Weights of a small transformer language model: 28.3M parameters.
Each number is 128 + 24 x the weight over its row's rms, rounded and kept within 0 to 255. Layers, rows and columns count from 0. The size above them is the row's rms in percent of the matrix's.

# layer 9 MLP gate, 1024x384, rms 0.0482, rows 392-401, columns 288-335
size [100  96  97 102 102 102 104  92 108 104]
[[ 92 121 150 101 106 112 106 138 116 124 103 162 120 112 142 131 100 175 114 124 109 122 122 153 124 157 128 150 107 129 104 153 119 123 143 135  85 153 136 121 145  88 124 153 152 149 162 135]
 [161 100 138 135 141  82 109 151 114 121 122 174 191 107 124 170 129 128 146  78 117 145 157 114  94 137 149 127  88 108  78 125 134 111 127 132 130 136 154 148 155 121 149 145 121 130 146 138]
 [140 142 120  99 108  95 130 110 117  94 119 142 158  86 106 135 138 108  99 107 105 100  73 153 143 149 138 127 115 118 152 165  89 121 138 128 162 166 140 173 143 104 130 125 123 131 109 128]
 [ 84 110 164 114  86 121 123 148 137 131 130 127 126 103 129  88 120 157 117  92 113 111  81 102 123 154 101 125 145  94 118 162 100 156 122 144 130 135 127 150 119 136 159 143  99 107 110 105]
 [157 149 106 166 107  97 136  92  82 142 161 110 103 140 123 143 119 116 136 121  74 118 146 124 164 126 112 118 115 134 120 133 161 117 127 125  57 162 175 108 103 149 140 136 119 111 103 177]
 [ 84 115 157 104 120 101 159 102 112 140 119 167 104 115 142 143 153 152 156 155  81 150 132 127 123 135  77 145 136 121 136 118 137 140 117 124 142 123 123 146 156 136 134 164 124 156 131 132]
 [120 141 126 153 139 157 156  81 138 102 160 114  87 128 174 131 126 124 143  97 106 116 150 124 172 151 148 139  99 101 149 136 157 164 182 114 187 118 118 132 131 136 110 115 116 108 150 157]
 [125  85 113 130 102 123 124 146 140 132 139 157  91 173 135 139 129 126 103 138 152 145 171  93 128 151 113 120 169 101  96 126 131 137 131 151 151 136 151 135 118 134 138 104 110 112 137 133]
 [138 157 112 108 164 150 128 132 131 100 105  99 145  99 129 132 113 156 108 133  87 120  85 130 135 154 133 142 112 101 108 102 105 154 135 114 132 135 155 110 156  39 110 147 104 106 105 109]
 [169 112 111  94 159 107 117 141  98 123 141 101 108 148 114 150 146 118 119 139 122 150 145 122 132 177 138 116 125  92  90 136  95 120 139 130 151 109 100 119 112 118 129 111 133 117  88  85]]
# layer 9 MLP up, 1024x384, rms 0.0484, rows 392-400, columns 288-335
size [102  99 100 107  98 109  99  94 111]
[[109 151 158 110 150 104 161 153 155 149 117 144 150 124 107 104 125 107 130 124 153 132 151 111 127  98 129 173 131  87 111 116 154  99  99 148 163 146 136  85 124 114 129  85 126 112  75  98]
 [149  55 129 148 130 103 126 114 141 109 130 144 134 152 132 151 143 156 102 106 146 124 147 131 132 161 135 172 126 109 150  94 142  74 132 166 136 160 179 167 157 141 112 125  64 148 150 157]
 [128 135 145 159 120 121 116 126 137 136  93 123 150 107 163 150 164  76 143 146 114 142 142 109 140 179 142  95 119 122 106 129  88 117 128 116  95 160  65 106 125 166 113 129 108 151 126 164]
 [130 122 127 140 115 128 104 119 138 141 115 105 132 122 169 114 144  88 139 116 137 143 152  99  94  78 151  73  95 133 154 131  91 138 142 171 105 112  85 129 135 119 173 108 119 136 172 153]
 [ 94  77 132 141 130 128 115 142 120  97 114 105 158 142 127  94 136 127  99 129 150  96 141 100 115 123 175 166 120 116 130 115 104 147 152 146 157 131 109 175 150 114 117 151 139 183 137  72]
 [117 161 133 109 122  83 122 113 140 121 174 122  68 124  82  96 133 109  91 118 129 148 137 152 123 119 117 130 131 109 112  91 114 148 139 126 134 160  77 140 136 171 149 136 176 135  90 108]
 [115 110 156 177 165 157 181 118 141 139 160  97  91 155 112 126 113 153 138 117 128 113 119 111 138 132 167 140  80 112 140 138 140 118 118 129 162 137 163 138  82 137 114 128 126 111 115 127]
 [156 167 146 143 106 108 130 109 155 109 154 140 148 122 117 115 171 147 130 170  96 127  76  87 115 108 120 134 111 155 134 137 123 113 103 119 121 146 137 133 110 122 148 161 105 149 165 162]
 [122 115 144  97 100 106 123 114 158 136 155 112 125  88 135 142 141 113 105 166 185 108  89 139 127  97 139 122 131 109 143  98 172 115 165 159 130 100 120  97  97  90 108 156 163 110 145 131]]
# layer 9 MLP down (transposed), 1024x384, rms 0.0483, rows 392-400, columns 288-335
size [104 101 104 103  93 108  98  98 105]
[[ 70 118 104 174 192 145 120 143 178 158 104 121 146 149 126  82 131 122 125 126 130  82 133 129 137 106 127 133 125  73 132 130 125 143 113 125 179 153 197 128 118 135 146  80 110 135 112 163]
 [ 86 139 124 173 123 139 143 116  96 102 106 172 169 117  99 112 139 173 129 117 104 151 127 170 114 144  93 111 147 168  88 122 150 103 114 180 123 181 145 151 101 175  87 156 109 146 110  89]
 [145 114 161 109 109 140 132 107 141 181 148 129 134 121 127 144 161 171 100  83 171  80 154 105 132 170 121 112 132 163 147 144 136 140 143 103 113 113 124 116 142 161 135 117 108 133 132 144]
 [131 152 106 113 123 133  92  89 108 160 142 128 135 132 138 182 128 111 140 120 111 185 117  92  91 167 132 115 127 107 142 156 147 114 135 181 127 117 120 137 146 148 117 123 113 133 164 179]
 [111 111 109 120  85 174 139 134 118 130  90 144 131 164 116 152 151 132 113  69 136 130 129  74 125 105 138  86 133  94 107 113 172 156 123 129 118 123 130 124 160 104 129 122  98 135 114 102]
 [133 111 106 108 145 115 141 120 155 128 125 149 135  95 103 130 152 111 120 100 149 156 120  85 168 118 146 143 151 121 106 107  98 124 136 123 147 127 105 121  90 129 158 131 158 138 123 138]
 [149 146 155 118 199 149 135 167 112 141 102 125 129 105 159  97 100 181 156 137 112 183 165 134 139 134 170 124 119 140 125 134 106 163 102 139 135 163 126 137 131 149  94  87 170 112 140 120]
 [ 98 113 115 134 150 117 165 121 152  74 115  98 136  99 130 163 118 126 115 119  82 154 132 144  97 122 109 172 105 144 105  80 115 131 135 119 109 107 139 143 149 138 125 124 130 152  94  94]
 [ 71 123 139  93 139 155 115 124  90  88 159  88 124 132 133 107 128 119 108 130 170 134  96 114 106 137 146 150 145 159 103 125 159 137 126 115 133 125 145 135  82 136  89 134 127  88 133 133]]